config.yaml
n_layer: 8
d_model: 128
n_head: 2
n_kv_head: 2
head_dim: 64
d_mlp: 320
vocab_size: 4096
activation: "swiglu"
norm: "rmsnorm"
norm_place: "pre"
norm_eps: 1e-05
positions: "rope"
rope_base: 10000.0
rope_fraction: 1.0
qk_norm: false
attn_scale: 0.125
bias: "none"
tie_embeddings: false
parallel_block: false
init: "normal"
init_std_qkv: 0.0442
init_std_o: 0.011
init_std_up: 0.0442
init_std_down: 0.011
optimizer: "ademamix"
lr: 0.000635
beta1: 0.9
weight_decay: 0.26
lr_head: 0.00494
warmup_steps: 465
schedule: "wsd"
decay_fraction: 1.0
decay_shape: "exp"
final_lr_fraction: 0.0
batch_tokens: [8192, 16384, 24576]
seq_len: 512
doc_mask: true
train_tokens: 138600000
steps: 8866
dataset: "wikipedia_en"
Each number is 128 + 32 x the weight over its row's rms, rounded and kept within 0 to 255. Layers, rows and columns count from 0. The size above them is the row's rms in percent of the matrix's.

# layer 5 MLP up, 320x128, rms 0.0614, rows 99-133, columns 64-127
size [ 96 103 102  93 101  95 107 100 108  97 100 104 101 100  93 102 100 103 102  94 116 100 106 103 101 104 107  98  97  92  97 101 108 104 106]
[[199 161 124 144 157 184 172 103 136  53  99 143 115 138 148  83 165 118  86 115 135 132 125 113 149 103 148 184 121 148  69 110 136 157 195 141  90 118 172  74  90 152 112 142 111 101 134 134 156 170 176 154 147 124  56  77 165 158 146 111 145 108 183  99]
 [133  87 240 150 152 132 108  53 145 128 139  99 113 116 192 132 137 126 178 109 102 122 149 138 133 112 115  78 119  93 136  40 120 150 104 136 115 107 157 109 121 152 125 124 171  94 123 165 120 114 113 137 139 141 100 149  77  75 117 159 104  71  31  77]
 [138  89 144  79 117 141 136 157 133  88 143  69 117 139 160 104  88 123 136 162 136 129 119 137 137 131  86  99 185 106 115 152 149  77 184  99 148 134 112 161 122  90  96  93 113 134 127 166 140 103 106 141  82 125 139 154 107 103 122 111  95  91 148 150]
 [205 111  92 114 130 135 121  95 127 132 129 144 151 143 116 134 118 112  62 163 122 134 171 134 162 151 133 141  50  92 114  68 130 171 160  93 147 151 114 111 108 111 144 124 125  89 141 166 140 108  89 148 130 138 143  72 155  72 176 136 153 126  97 119]
 [156  81 121 104 139 168  84 140 118 118 117 114 106 111 129 143 151 114  75  73 118 102  84 166 103 221 144  89 107 165 160  96 100  72  80 159 161  92 129 102 167 127 104 126 116  99  80 116 122 118 124 143 170 125  57 111  59 140  54 130 134 189 149 108]
 [120 145 117 143 122 135 133 204 137 122  68  83 144 135  69 107 131 119 145 182 140 112  96  86 133  81 114 109 149 187 206 196 106 180  96  65 144 148 151 173 113 147 103 115 148  96 133 127 102 141 125 110 147 194  83 172 115 116 164  24  59 159 170 115]
 [ 94 142 117 180 130 108 117 101 144 140 159 108 178 149 224 170 152  96 134 116 135 120  98 159 186  69 143 167 171 158 135 113 111  68 153 134 164 109 133 167 153  82 121  71 125 190 117 118  99  73 125 120 152 150 103 176 132 136 155 180 129 115 190 134]
 [124  95 170 147 126 153 101 135 107  44 139 167  90 163  82 161 183 131  28 132  69 129 104  91 142 131 177 128  86 159 138 118 135 141 126 150  91 151 152 135 123 128  97 167  91 135 112 117 126 172  75 150 117  78 128 101 126 149 138 120 134 120 126 116]
 [100 149  68 175 156 132 129 138 110 114 161  92  93 125 178 112 154 132 128  85  56 133 167 125 169 165 161 207 104  77 118  94 103 133 129 139 170  95 144 144 173 103 138 100 140 167 129 118  77 154 154 142 149 124 153 115 132  73  79 128  82 147 109 155]
 [201 142 154 166 134 169 124 131 116 115  92  96 145 135 140 149 202 104 143 118  77 198  92 115 189 145 132 180  92 165 107 106 130 176 134  95 118 168  76 132 179 133 134 126 113 158  97 179 122 122 107 151 156 115 164  95 153 122 156  86 123 138  83 135]
 [135 122 135 135  72 128 136 124 172 145 180 192 111 122 139  58 172 128 133 159 158 127 137 143  79  89 133 106 139 120 125  77 159 154  53 199 146  85 126 174 128 126 163 137  79 134 118 118  51  60 149 113 145 143 127  94 123 143 146 153 116 159  92 140]
 [138 116  62 124 126 133 163  87 181 162  92  96 143  95 171 124  87 123 114 148 127 120 121 143 138 117 182 122 159 129 138 116  47 154 101 125 111 168  98 157 107 162 131 146 151 162 134 110  57 124 174 129 163  59 111  94 118  87 117 160 175 183 116  84]
 [156 122 106 112 140 107 136 111 147 174 129 148 133 206 125 144 114 108 184  84 107 132  98  83 147 128 145 190 142 128 220 154 143 162 114  99 101 114 102 139 117  87 106 127 164 124 125 135 123  96 146 111 120  95 103 164 145 140  84 133 133 111 142 187]
 [ 83  78 121 137  79 139  92 139 137 101  29 134  97 118 141 133 116 147 125  85 152 111 110 145 106 130 134 122 153 126 119 139  98  97  59 119 117 110 151  92 151 111 109 164 186 122 148 153 131 132 116  99 128 130 179  46 103  70 165 103 189 135 135  90]
 [169  94 154 120 104 175 200  96 121 118 109 107  71 153  92  86 146 109 112 195  88 163 109 144 177 126 118 136 117 158 154  75 121 164  60  56 132 123 137  73  90 120 100 114 109 176 124 148  98  77 138 103 123 136 116 149 114  85  95 132  93 104 102 117]
 [144 127 155 109 136 136 100 129 117 113 131  51 117  95 155  98 142 195 205  93 163 140  78  98 112 149 120 107 191 126 155 113 139 171 125 153 107  91 112 185 184 103 137 141  98 116 164 182 135  85 154  41 109 189 189 102 167 101 124 143 138 142 145 150]
 [ 95 172 110  98 109 104 129  96 137 108  86 157 139 109  82 118 133 154  63 109 149 198 105 144 137 194  91 128  52 114  93  82 102 150 188  88 113 166 137 126  91 152  87 172 135 148 164 144 116 178 177 112  95  87 144 160 156 105 124 128  91 139 150 139]
 [104 165 189  95 204 134 189 139 135 118 100 144 137 135 164  96 164 150 149  82 102 169 113 207  78 177 113 113 154 116 138 110 184  91  77 173  88 127 119 161 105 124  63 141 142  86  79  89 126 150 116  85  73 124 122 132 103 156 110 133 101  84  88 122]
 [135 122  95 180 179 135 101 153 148 165 132 143 126 162 114 175 103 159 135 106  27 164 117 219 115  98 162 144 163 146 167 145 149 105 148 153 110 122 171 102 112 129 131 107  85  73 161 113  83 164 126 136  77  73 131 124 102 153 104 168 149 135 124  97]
 [239 176 110  86 165 111 136 150 178  66  90 130 147 104 148  94 146 123 143 111 183 142  95 135 129 179 122 163  71  95 208 135 166 160 132 101 150  99 106 156 116 146  78 100 153 131 148 134 144  48 108 143 180 145 122  98  93 126 117 142  82  68 145 164]
 [ 61 147  96 128 142 134 111 130 123 127 111 149  90 114 117 115 147  95  91 178 135 121 130 152  59 128 106 152 129 115 121  97 157 119 183 165 124 142 112 194 139 140 109  96 122 115 176  79 128 160 133 225 134 154 138 131 175 146 111 134 100 100 145 127]
 [129 131 166 162  80  75 105 149 135 111 207 145 128  77 188  48 153 135 133 136 140  92  91 125 157 148 107 176 140 142 106 107  83 174  93  82  99  97 110 159 100 134 167 155 103 146 118  84 164 160 106 159 146 160 174 135 161 102 135 127 123 138 137 195]
 [151  88 179 171 141  75 195 118 135 109  95  87 109 154 171 141 161 180 126 133  88 165 170 130 169 142  85 101 102  94 144 130 118 159 164 166 148 102  95 133  98 108  91 134 144 110 167 155 100 176  94 107 128 150  99 103  80 187 202 102 197  96 156 106]
 [195 118 163 161 201 143 157 123 157 127 120 140 137  71 158 136 115 120  89 109 151 137 186 104 162 126 161 173 161  87  42 100  91 139 110  94 127 193 151 171  87 174 177 114 113 156 124  92 118 124 164 130 178  68 106 119 151 133 128 132 207 105 131 133]
 [143 105 117 123 111 107 150 109 118 133  97 104 128 222  93 101 155 122 175 156 120 125 115 146  73  81 155 199 144 102 137 133 113 119  74 131  79 111 129 146  97 113  53 144 135  92 107 125 195 123 149  94  86 195  71 196 127 136 177 116 134 157 104 175]
 [103 109  93 124 130 100 151 159 176 132 146  83  68 102 118  99 168 121 171 154 104 168 176 164  94 172 126  85 169 121 122  78 122 146 110 120 101  87 155 175 101 167 157 126 137  78  87  68 126 138  74 114  88 116 154 145 165 154 102 100 150 113 153  83]
 [125 102  87 168 169 206 129 116  48 132  42  93 127 131 105 123 132 113 132 132 139  90 154 180 124 119 145 151 142 119  69 107 144 139 122 113 123 117 134 177 121 116 136  91 118 166 194 167 113 172 112 118 110 128 137 125 107 183 189 122 123 141 154 142]
 [141 123  75 101 129 100 116 196  91 126 179 151 105  66  77 170  68 183 119  95 131 169 187 138 138 122 118 135 153 130 117  99 126  78 188 171 168 178 103 126 135  75 159 158 161 116 107 127  94 128 114 148 139  92 143 170 106  96 132 157  74 151 108 163]
 [210 192 131 119  97 140 173 112  86 151 103 167 150  91 109  96 133 171 110 117 148 210  77 158 112 146 153  95 143  68  58 159 154  50  86 111 123 103 124 131 146 167 147 154 127 144 117 101 178 118 141  92 109 141 119 115 115  98 135 132 121 115 150 124]
 [123 145 158  92 165 154 135 164 126  91 128 170 140 129 115  87  76 142  77  95 153 138  84 136  60 107 135 116 156 150 110 140  80  66 131 167 142 149 124 110  81  62  70  64  81  61 110 157 102 125 120 154 146 151 130 138 150 139  74 184 105 135 102 133]
 [156 130 156 123 126 104 132 168 148 142 130 166 143 160 100 130  62 174 141 126 153 109 109 162 142 122 102 111 116 115  63 188 152 111 164 112 104 120 163  55  81 104 107  86 114 150 114  83 106 110 161 162 174 151 115 143 171 161  83 191  99 128  97 140]
 [ 82 123 153 167 152  87 159 144 164 113 108 157 161  74 161 184 110 142 111 133 127 149 110 167 155 136 132 163 131  83 126  69 136 163 151 111  67  96 149 126 104 134 173 134 135 142 136 159 157  99 133 171 208 142 119 153 121 117 104 116 103  95 136 190]
 [164 129 141 123 154 123  89 150  91 115 152  99 137 179 107 174 145 158  95  95 119 195 118  61 147 176 134  97 142 164 135  71 155 140 160 158 109 106 134  93 119 138  96  67 162 111 182 176 103  71  93 104 193 126 123 194 151 112 113  94 132 144 186 161]
 [112 157 136 159 105  81 133 132  84 130 175 145 102 208 153 171 152 114 111  92 148 153 124 160 112 131 110 116 127 171  91 119 168  82 162 110 105 126 155 137 181 134 152  86 122 112 136  77 174 127 118 120 105 146 163 125 126 102 140  96 138  95 197 115]
 [157  98 108 122 171 153 180 129  91 169 117 179 151  82 174 120 109 152 128  48 124 164  93 131 122 134 138 105 152 184 121 114  78  98 119  97 140 124 179 171 105 108  98  88 137  86 123 119 118 150 133 123 128 133 161 108 135  87 157  81 161 157 166 170]]
# layer 5 MLP down (transposed), 320x128, rms 0.0548, rows 99-133, columns 64-127
size [ 90 108 102  94  97  94 102  96 102 101  98 104 103 105  95 105 104 101 104  96 107 106 108 105 103 102 110 101  94  95  97  97 108 104 103]
[[134 111 140 146  92 103 122 143 157 105  91 127 136 158 130 135 103 111 173 140 176  81 101 159 176  94  99 141 185 172 148 128 139  84  88 139 132 110 124 181  92 106 182 116 107 114 159 108 178 149  96  91 119 172 151 124 142 107 114 111 106  88 103 132]
 [ 96 182 138 121 149  94 110 189 139 127 133 123 108 111 128  89 143 124 102 180 111 136 125 143 146 145 176 122 158  68 157 193 129 114 111 119 124  82 138  82 161 142  81 133 128 116 138  96 134 117  79 172  81 133  85  82 101 103 143 148 104 120  90 139]
 [134 165  74 117 140 142 116  78 163 171 158  97 129 117  87  89 113 145 145  97 105 127 140 139  79 120 134  95 146 125 162 151 118  88 106 165 109 144 144 129 164 136 139  90 113 119 144 117 136  85 171 120  90 162 200 148  94 156 160  92 128 133 129 117]
 [116 151 177 128 121 136  90 149 156 183 100 106 111 178  76 130 143 123 130 120 137 100 124 123 124 128 140  71 118 159 123 157 142 109 143 166 139 131 182 157  84 141  81 156 214 128  79 109 141 133 165 162  64 169 121 131 174 153 105  99 144  77 147 133]
 [213  97  85 100 128  57 157 141 105 143 160 140 105 146 105 120 169 141  64 115 130 163 120 144 132 120  51 109 137  80 111 113  88 169  95 135 136 128 138 124 139 144 105 128 117  92 152 177 117 158 155 141 178 179 123 109 131 121 107 134 135 127 129 170]
 [132  86 108 172  79 115 163 109 129 112 140 144  90 134 148 146 120 171 123 115 126 201 132 135 112  92  63 152 142 140 167 143 112 173 137  97  96 140 167 112  66  61 127 179 162 115  86 141 146 123  92 110  75 156  93 112 135 110 123 151 133  89 143 108]
 [ 92 167 101 139 124  99 158 164 115 126 120 155 163 120 139 147 121  75 114 112 143 137 110  85  84 137  73  77  72 157 133 134 100 134 135 127 140 114  66 196 191 116 103 156 167 153 142 110 152 128 186  38  91 123 126 133 104 110  95 130 160 128 166 199]
 [136 146 128 105 183  98 151 104 101 161 137 121 138 117 165 157  85  79 111 118 111  51  68 123 134 131 178 134 118  80  96 140 133 100  81  90  92 153 139 108 121 162 146 113 113 122 155 148 107 107 188 138 179  93 151 103 106 193 138 168 123 115 114  95]
 [171 151  69 148 123  98 132 130 121 118 136 119 133 146  94  92 158 172 146  99 125 184 140 118 135 120 139 176 126 147 144 124 133 122 121 160 187  86 144 140 176  92 134 110 113 174 132  88 112 162 100 117 110 132 167 182 135 131 122 101 131 121 184 105]
 [176 126 170 134 133  87 140 108 129 145 159 101 123 161 121 173 142  92 147  80 141 194  93 128 152  75 109  80  35 139  86  96  99 160 156 126 132 120 143 114 138  58 115 103 131 149 121 130 118 124 132 107 115  97 115 124  78 131 117 115 168  51 132 129]
 [127 110 149 148 118 136 129 101 109 170 118 139 116  98 153 113  81  93 148  91 123  80  82 145 130 117 144 170 134 119 138 175 171 137 166 103 112 212  87 157 109 133 147 128 148 137 150 116 126 165 141  73 204 133 152 131 132 209 116 111 131 103 104 119]
 [167 135 118 156  90  96 150 146 158 138 133 135 146 153 117  86 140 129 127 188 169 140 115 109 204 156 114 145 123 139 126 154 212 186 174 119 109 118 105 167  97 115 156 143 156 144 115  78  94 147 161 103  79 106 177  91  67  50 127  78 168 107 159 125]
 [119 110 131 163  94 108 139  77 171 127  95 147  58 131 118 130  75 114  95 136 120 135 106 129 147 113 120 159 112 162 175 133 123 151 107  97 114 102 148 135 174 103 117 127 176 152 166 124 138 131 134 142 114 111  78 155 128 169 131 151 139 111  44 142]
 [193 169  62 141 126 198 161 160 187 139 178 116 111  99 140 110  81 216 119 164 132  78 148 100 134 106 133  74 178 173 129 143 128  99 100 213 103 118 146 111 164  87  56 142 111 119 151 150  87 171 148 126  93 154 142 127 181 149 115  62 172 135 158 156]
 [166 156 181 132 133  92 138 125  94  98 123 121  54  76 124  52 122 128 143  64  86 190  43 137 123  90 120 123  96 128 152 148  78 179  97 158  49 129 114 126  93 152 145 124  88 151 158 160 115 159 115 151 162 164 115 156 103 153 133  83 119  88  86 108]
 [131 155 132 179 120 159 123 146 153 134 158 114 112 133  83 172 129 150 107 143 116  97 151 148 138  94 146 132 174 118 151 155 136 182 147  84  64 126 118 174 156  62 106 118  90 175 115 114 171 138 140 114  75 174  73 100 131  77 115 161 148 103 142 125]
 [ 80 183  84 134 107 169 154 136 119  95 157 173 130 135  79 168  80 120 138 134 131 114 165 153  90 187 169 103 158 132 125 176 150 189 200 148 128 126  56 139 130 141 127 110  79 129 117 129 180 150 120  81 164 126 129  72 125  89 186 155 187 102 165 164]
 [151 114  92 126 128 127 150  97 122 113  93 143 163 104 142 102  69 135 126 101 129  96 151 155 138 176  93 113 140 139 148 160 158 143 126 138 118 148  96 126 190  70 108 192 138 113 161 201 124 101 163 187 132 158 105 172 145 128 166 168 144 134 121 136]
 [147 113 171 185 150  64 119  92 117  58 146  29 137  98  96 125 104 118 130 115 149 117 127 132 204 113 103 125 178 126 155 167 143 129 174  58 106 181 164  89 162  98 106  73 112 140 109  84 103 146 169 184 120 145 144  63 159 118 140 154 137  84 110  67]
 [165 229 120 142 151 115 158 105 138  83 182 118 167  81 131 158 181  97 167 131  98 183 100 101 156 163 114 108 101 158 112  81 152 111 155  76 124 190 112  93  95 142 163 118  49 127 122 102 120 130 162 171 143 135  51 118 128 110 108 128 126 118 118 104]
 [103 114 176 137 180 192 155 166 152 123 131 170 102  89 133 124 135 149 111 182 150 107 125 105  58 155 141 141 127 105 142 127 149 144 111 104  85 103 105 140 150 180 123 124 135 104  99 121 115 148 118 177 168 144 164  96 103 103 126 154 122 128  90 136]
 [139  60 141 146 118  96 127  50 126 107 162 112 166 117 121  77  86 127 175 136 170 154 124 146 152 134 152 133 128 165  97 132  62 117 158 132  36 136 119 132 146 115 158 132  95 131 156  79 144  91 112  72  97 128 156 127 130 147 132  71 152 113 167 153]
 [144 100 149 107 120 155 153 111 135 131 170 139 126 136 140 108 132 129 121 116 123 136 110 141 160  95 163  89 139 162 134 133  68 158 194 115  85 153  85 133  33 119  95 159  98  79 163 151 113 128 147 104 109 130 143  66 178 164  95 144 141  87 158  62]
 [152 142 155 143 144 202 104 155 116 119 151 138 102 143  97 130 152 139 194  81  82 140 130  61 141 130 114 112 130 163 100 100 119 114 148 106 109 184  72 223 138 127 125 130 150 122 137 104 120 142 124 103 151 139 122 140 134 116 146 167 125  83 135 148]
 [132  72  59 167 148 177  82  92 164 153 144 108 145  98 142 113 161 186 138 104 142 140 131 134 120 132 127 109 166 119 172 108  95 184  99 115 154 105 179 153  78 105  92 116 139 125 118 154 109 150 120 101  43 120 166 132 162 153 123 155 150 136 114  97]
 [105 102 138  83 133 135 168 127 157 113 167 136 159 161 105  81 187 143 144 122  66 183 140 140 149 126 105 118 135 132 171 141 144 102 125  79  64 131 117 150 160 115 101 162 145 164 141 118 138 176  91 118 153 116  71 111  98 142 140 128 139 124 119 110]
 [102 107 124 186 158 151  91 151 158 150 116 146 147 136 105 141 181 204 117 127 143 164 126 139 108  67 154 101 145 155  92 103 146 128 134 100 133 118 140 173 103 129 102 168 116 160  94 115 179 115 128 160 170 129 133 131 134  69  69 155 104 147 207 126]
 [150  76 133 116  84 161 188 107 184 152 149 167 137 115 105 142 127 128 159  89 180  99 182 100 107 101 138  93 152 110  98  81  98 152 115  68 130 141 134 141 124  69 152 108 185 112  84 135  63 139 161 139 114 175  85 123 134 154  84 157 164  91 175 161]
 [151 126 101 146  99 116  99 148  95 101 122 126  61 118 147 148 110 122  88  64 164  57 154 146 134 154 178 125 212  58 142 141 168 130 141 105 101 110 156 105 145 151 115 105  91 169 124  98  93 126 224 184 185 151 170 186 147 150 117 164 143 122 112 117]
 [141 158 181 156 160  76 136  68 127 102 176 147 159 151 131 115 119 138 139  48  90 131 134 146 143 167 154 152 110  87 169 138 153 152 169 120 166 113 153 117 185  64  92 177 123 179 167 130 109 150  90 108 108 151 136 182  78 145  90 110 142 116 159 122]
 [147 162 177 128 136 126 128 148 148  85 139 150 110 119 128 191 153 135 117 125 109 126 150 136 180  43  57 157 131 117 150 121 108 151 143 104 108 115  95 124 213 139  72 129  41  97 135 139 131 155 129  71 121  73  85 115 166 139 130 193 129 132 137 151]
 [181 101 121 128 110 128 174 140 190 106 143 128  54 146 167 139 156 128 123  76  77 133 100 136 160  82  84  98  74 166 110 145  99 180 159 103  95 128 182 118  98 114 119 119 153 134 130 165  98  98 130 126  60  73  77 141 140 122 126  82 120 104 124 154]
 [140 122 109 147  93  96 126 155 139 133  52 123 110  94  82  95 155 160  66 101 127 170 130 103 188 133  84 130 176 127 113  97 137 176 129  95 132 123 129  84 131 153 166 151 158 134 139 109 191 106 125  87 130 102 138 151 145 159 188  71  84 146 128 128]
 [ 99 167 175 177  56  86 205 177 108 139 111 123 108 101 175 115 131 155  95 126  96 102 142 182 166 149 107 156 102 131  99 135 146 128 116 133  74 138  82 167  96 153 160 104  94 116 122  83 140 144  85 129 164 158 125  99 114 115  58 116 126 125 140 113]
 [113  83 166 109 107 131 146 140 142 120 109  89 113 100 137 116 106 142 138 129 138 109 192 106 128  77 155 136 127 116 157 172 173 166  57 175 141 149 168 128 182 196 126 151 119 191 104 152 157 110 118  78 166  89 177  92  82 133 162 171 128 112 133 111]]
# layer 5 MLP gate, 320x128, rms 0.064, rows 100-134, columns 64-127
size [110 104  90  98  98  97  96  84  79  96 105 101 110  86 104 108 107 115  88 108  93  91 107 102 105 113 108  88  82  93  89 125 100 100 108]
[[137 140 136 167 150 107  90  84 156 162 117  80  67 116 111 178 124 114 125  87 166 140  81  45 155 118  94 110 198 112 166 110  84 108 150 151 121 137 146 141  79 112 113 154 173 112 142 220 143 160 111 109 139 149 134 118 182 129 130 158 132  84 103 118]
 [ 74  98 149 109 182 110 168  88 201  88  98 171 116  67 132 120 151 124 126 127 122 115 132  88 144 125 175 145 180 109 155 136 132 162  82 139  90 178 129  73 142 130 147 109 129  91 144 195  76  88 145  79 148 143 148  75 152 204 148 134 170 120 108 115]
 [205 142 174 119 121 151 105 161 115  80 178  64 103 156 104 140  71 161 169  98 173 120 107 119 125 107 102 126 120 142 173 146 106 117 151  93 132 141 157 132 174  59  95 117 118 110 139 130  90 143 115 112 193 129  87 176 108  80 143 134 201  85 100 120]
 [109  87 192 175 152 109 184 106 110 130 134  97 127 121  66 188 143 136 131  99 161  67 139 136 104 120 119 112 119  52 122 138 180 122 178 129 116 132 139 135  72 184 109 184 149 139 185 173 108 135 156 114 100 131 139  88 133 164 113 149  97  77 140 208]
 [ 97 118 177 187 148  96  91 168  77  97  83  99 142 127 125 102 128 164 100 157 166 123 131 146  98 112 152 100 111 186 131 110 105 151 143 159 120 113  82 127 167 204 106 135 177 114 141 209 139 159 142 186 115 168 174 207 147 159  98 112 150 113 162  56]
 [142 119 147 114 146 154 127 141 180 138 126 162 106 166 154  96 149 159 158 158 118 108  98 150  93 110 102 116 180 125  79 164 181  94 129 140 139 188 109 153  83 191 133  87 126 125 100  80 129 120 123 153 131  86  94 115 102 151 129  78 190 107 169 128]
 [107 105 106 122 105 108  94 135 103  79 123 137  69 192  83 127  77 156  97 152 138 117 155 153 118 130 162 107 157 156  97 136 136 127 177 153  58 115 189 139 118 104 142 149  78 137 143 105 110 120  63 121 127  91  83 187 116 149 120 171 149  89 128  64]
 [ 87 149  94  99 125 127 113 140 104  93 141 200 130  89 107 120 115 118 149 172 130  41 147 165  98 159 127 138 171  98 147 165 109 123 154 153 117 132  99  82  35 162  74  95 187 130 144 175 106 134 119 169 146 111 141 130  92 114 116  92  77 122 104 114]
 [114 140 141 180  92 152 113 171  87 170 176 204 150 114 105 151 136 111 132 123 122  93 100 100 107 158 130 146 174 129 127 148 158 117 147 169 198 104 131 144 146 135 137  84 126 108  61 138 114 146 127 198 138  87 146 116 202 132 158 137 134 175 122  98]
 [ 89 134 117 106 170 121 134 172 130 151  46 106  83 128 127  94 163  92 125 175 147 107  98  90 115 151 186  99 113 149 109 111 101 136 127 116 175 160  62 157 153  65 121 154  78 160 144 151 131  65 188 144 172 165  82 132 130 150 134 120 156 120 141 136]
 [128 110 134 152  81  80 109  47  66 109 120 198  88 138 151 133 113 155 110 122 155 160 126  91 135 215 103 130  88  83 111 112 141 154 154 116  97 190 121 116  73 116 161 114 159 114 175 157  82 156 142 150 108 144  89 133 143 161 158 114 134  97  93 155]
 [138 108 109 144 123  75 100 116 110 155 152 120 144  83 157 102 137  71 129 142 166  97 160  94 147 187 178 113 108  28 140  90 100  70 168  45 101 141 120 135 102 111 165  73 118 117 120 110 141 136  84 113 107  94 124 144 129 138  91 113  80 159  83 130]
 [147  96 130  94  83  89 106  64  98 130 119 169 153 148 116 128 159  98 145 121 102 149  78 139 133 141  93  85 198  70 138 125 146 109 101 131  68 105 135 159 132 172 133 127  67  96 113 104  46 130 126 150 118 125 106 122 140 124  83 150 153 116 106  67]
 [153 164  84  85 129 145 103 150 147 140  88 127 120 138 134  77 154 122 151  73 141 185 130  77 116 107 153  81  99  76 111 144 150 149 106 141  44 173 148 121 119 100 176 106 139  97  89 164 195 101 176 178 116  93 118 138 108 142 124 134 125  57 132 154]
 [125 107  94 110 119 110  78 117  79  76 120 162 179 148 100 109 177 147 153  78 140 193  71  84 170 148 131 129 104 178 110 161 138 152 155 170 105 154 135 120 154  66 110 141 117 143 153 113 111 114 100 120 108 107 141 165 133  87 158 180 122 103 100 130]
 [ 82  74  88 112 113 136 150  93  95 165 124 112 145 121 211 135 127  97  71 134  82 170  77 160  77 115 161 154 118 113 136 123 115 126 150 143  93  99 158 131 101 113  99  84 124 169 118 114 182 140 188 129 154 109 150 174 107 153 125 139 162 143 148  97]
 [173 104 111 120  74 155 142 193  75 184 144 120 103 137 165 146 131 113  79 125 142 110  86 117  64 170 128 155 107 106 122 193  86 137  69 115 118 149 146 115 160 181 101 101 115 116 169  60 166 162 135 190 112 121  88 158 149 132 187 162 115 124 153 148]
 [130 154 162  81 163 149 167  85 137 177 110  63 115 153 171 108  99 145 113 104 136 115 131  99 124 149 170 102 151 112  85 171 124 107 113 121  79  87 122 137  75 119 122 143 128 146  81 143 111  90 116  65 164 177 154 131 118 185 137  85 161 112 143 167]
 [145 173 152  99 143 164  87 139 166 138 139 177 148 169 116  83 124 170 140 100  69 184  92 139 117 106 131 147 131 171 142 118  69 138 104 149 122 126 131 175 146 157  81 158 115 143 121 129 120 164 140 181 119 142 148 124 110 152 139 115 135 179 113 133]
 [105 133 125 137 157 120 145  85  64 172 104 102 113 120 139 183 105 120 109 146 145 111 131  87 133 124 127 138 188  87 192 176 119 116 166 175 102 143 133 131  66 180 131 133 123 160 150 137 122 128 124 139 159 125  74 164  36 144 166 110 132  96  82 193]
 [165 114  89 181 113 169 154  91  84 110 111 156 158 152 155 147  73 123  53 135 140 161 175 123  61 109 176 157 192 112 118 149 126 155 165  65 103 153 128 128  96 151 156 159 188 137 135  93 163  90 114 104 127 141 142 181 141 117 117 162 159 195 145  94]
 [129 163 108 116 134 134 112  88 177  88 183 122 104  74  88 120  73 158 113 125 134 113  73 145 150 114 135 121 131 139 143 133 103 148 168 139 109 201  59 132  91 124 138 157 127 112 103 111 154 137 166 133  92 107 110 112 146 126  98 139 166 146 113 121]
 [107 123 173 116 119 157 124 140 111  97 133 100 138 171  87 110 124 150 162 149  63 143 174 155  73  82 116 129 189 104 180 122 104 130  71 171 145 118  92 145  96 144  93 106 173 136 125 156  50 180 160 160 101 133 111 198 113 127 164  96  87 176  92  94]
 [154  62 119 113 119 105 170  70 143 156 103 146 100 171 128  71 122 150 135 181  77  85 118 140 117 138  69 110 115 131  96 120 156 134 107 123  62 148 137 153  62  72  74 124 135 117 109  95 121  78 133 132 110 178 158 141  58 117 151 111 141  58 134 157]
 [139 117 179 142  57  99 184 162 157 111  94 214 112 109 114 157 102 126 127 124 113 171 143 158 183  87 141 101 100 137 172 112  93 102 169 126 107 133 126 151  96 133 114  96 144 135 145 125 159  78 127 145 131 111  94 162 102  57 173 103 103 112 101 128]
 [139 131 136  79  87 144 182  97 114 114 129 139  58  84 167 116 152  88 131 108  32 143  95 118 140 153  56 133 112  84 129 164  55 149  80 116  92 145 130 192 113 149  96 167 106 169 111 133 140 142 132 104  86 146 153 129 106 118 165 118 114 160  62 128]
 [ 95  95  99 105 129 110 174 126 121 165 111 108 122 109 169 122 169  56 110 153 141 127  84  98 134 101  78 156 193  46 116 161 142 142 144 116  85 116  96 100  98 158 127 148 128 181  65 108 115  85  86  82 148 157 111 119 106 135 103 133 170  66 120 184]
 [144 109 102 104 114 122 122 127 134  86  85  81  91  76 169 199 117 151 125 148 162 107 141  98 132  99  82 121  62 101  99 133 111 163 171 140 127 130 110 177 184 117 189 141 183 134  99  98 145 159 160 120 147 146 156 114 119 158 179 151  71 140  90 142]
 [187 125 129 136 153  77 122 103  87 165 147  77 178  90 178  75 104 151 111  91 153 158 158 149 122 155 164 191  93 124 120 152 170 132  93 119  66 130 161 161  82 153 184 135 137 132  91 110 110  75 140 107 124 112 153 131 142 172 128 134 105  96 143 203]
 [100 187 118  97  68 149 120 138 134 140 145 122 138  69 107 162 121 102  60 152 116 129  26 132 125 123 147 139 114 204 140 132  87 134  98 116 130 160 183 111 143  87 149 139 157 112 149 152 154  87 134  98  92 121 103 103 136 166 103 157 151  99 111 124]
 [145 106 143 166  87 170 120 158 196 164 179 127 135 122 109 133 110  64 118 176 152 162 125 103 155 136 105  98 122  86 146  50 152 166 149 136 135 120 192  72  99 104 122 137 104 125 105 146 137 108 154 187 129 120 155 185 150 119 106 122 118  96  91 135]
 [162  93 171 109 163 123 186  84  96  98 130 150 142  81 117 194 114 142  91 176 143 120 147 146 153 175 134 128 155  80 129 113 140 142  88 147 125 110 142 102  65  82 135 109 139 132 126 142 122 117  38 181 142  93 138 128  75 154 131 153 124 141 134  96]
 [119 173 156  91 144 108 137 101  86 184 105 153 149 109 136 141 110 119  75 186 164 107  61 215 136 143  94  81 174 153 133 107 142  89 137 154 118  99 101 129 106 128  94 131 118 159 101 157 157  62 131 134 160  87  80 175 126 129 120 142  95 102 120 168]
 [149 149 120  85 157 102 107 198 114 139 131 140 136  62 140 142  70 195 115 118 139 111 137 132 128  96 107  45 105 185 141  59 119 126 130 104 128 163 113 135 173 101 125 143 172 101 141 137 144  97 125 149 133 166 172 132 111  76 112  80 132 136 103 100]
 [105  66 124 154 117  84 137 130  80 109 123 176 126  80 143 112  53 125 102 129 110 128 105 104 109  80 162 107 100  55  79 154 130 121 106 176  61 121 162 148 109 181 108 115 117 172 147 123 146  99 113 143 164  61  92 147  80 144 187  60 153  90 126 153]]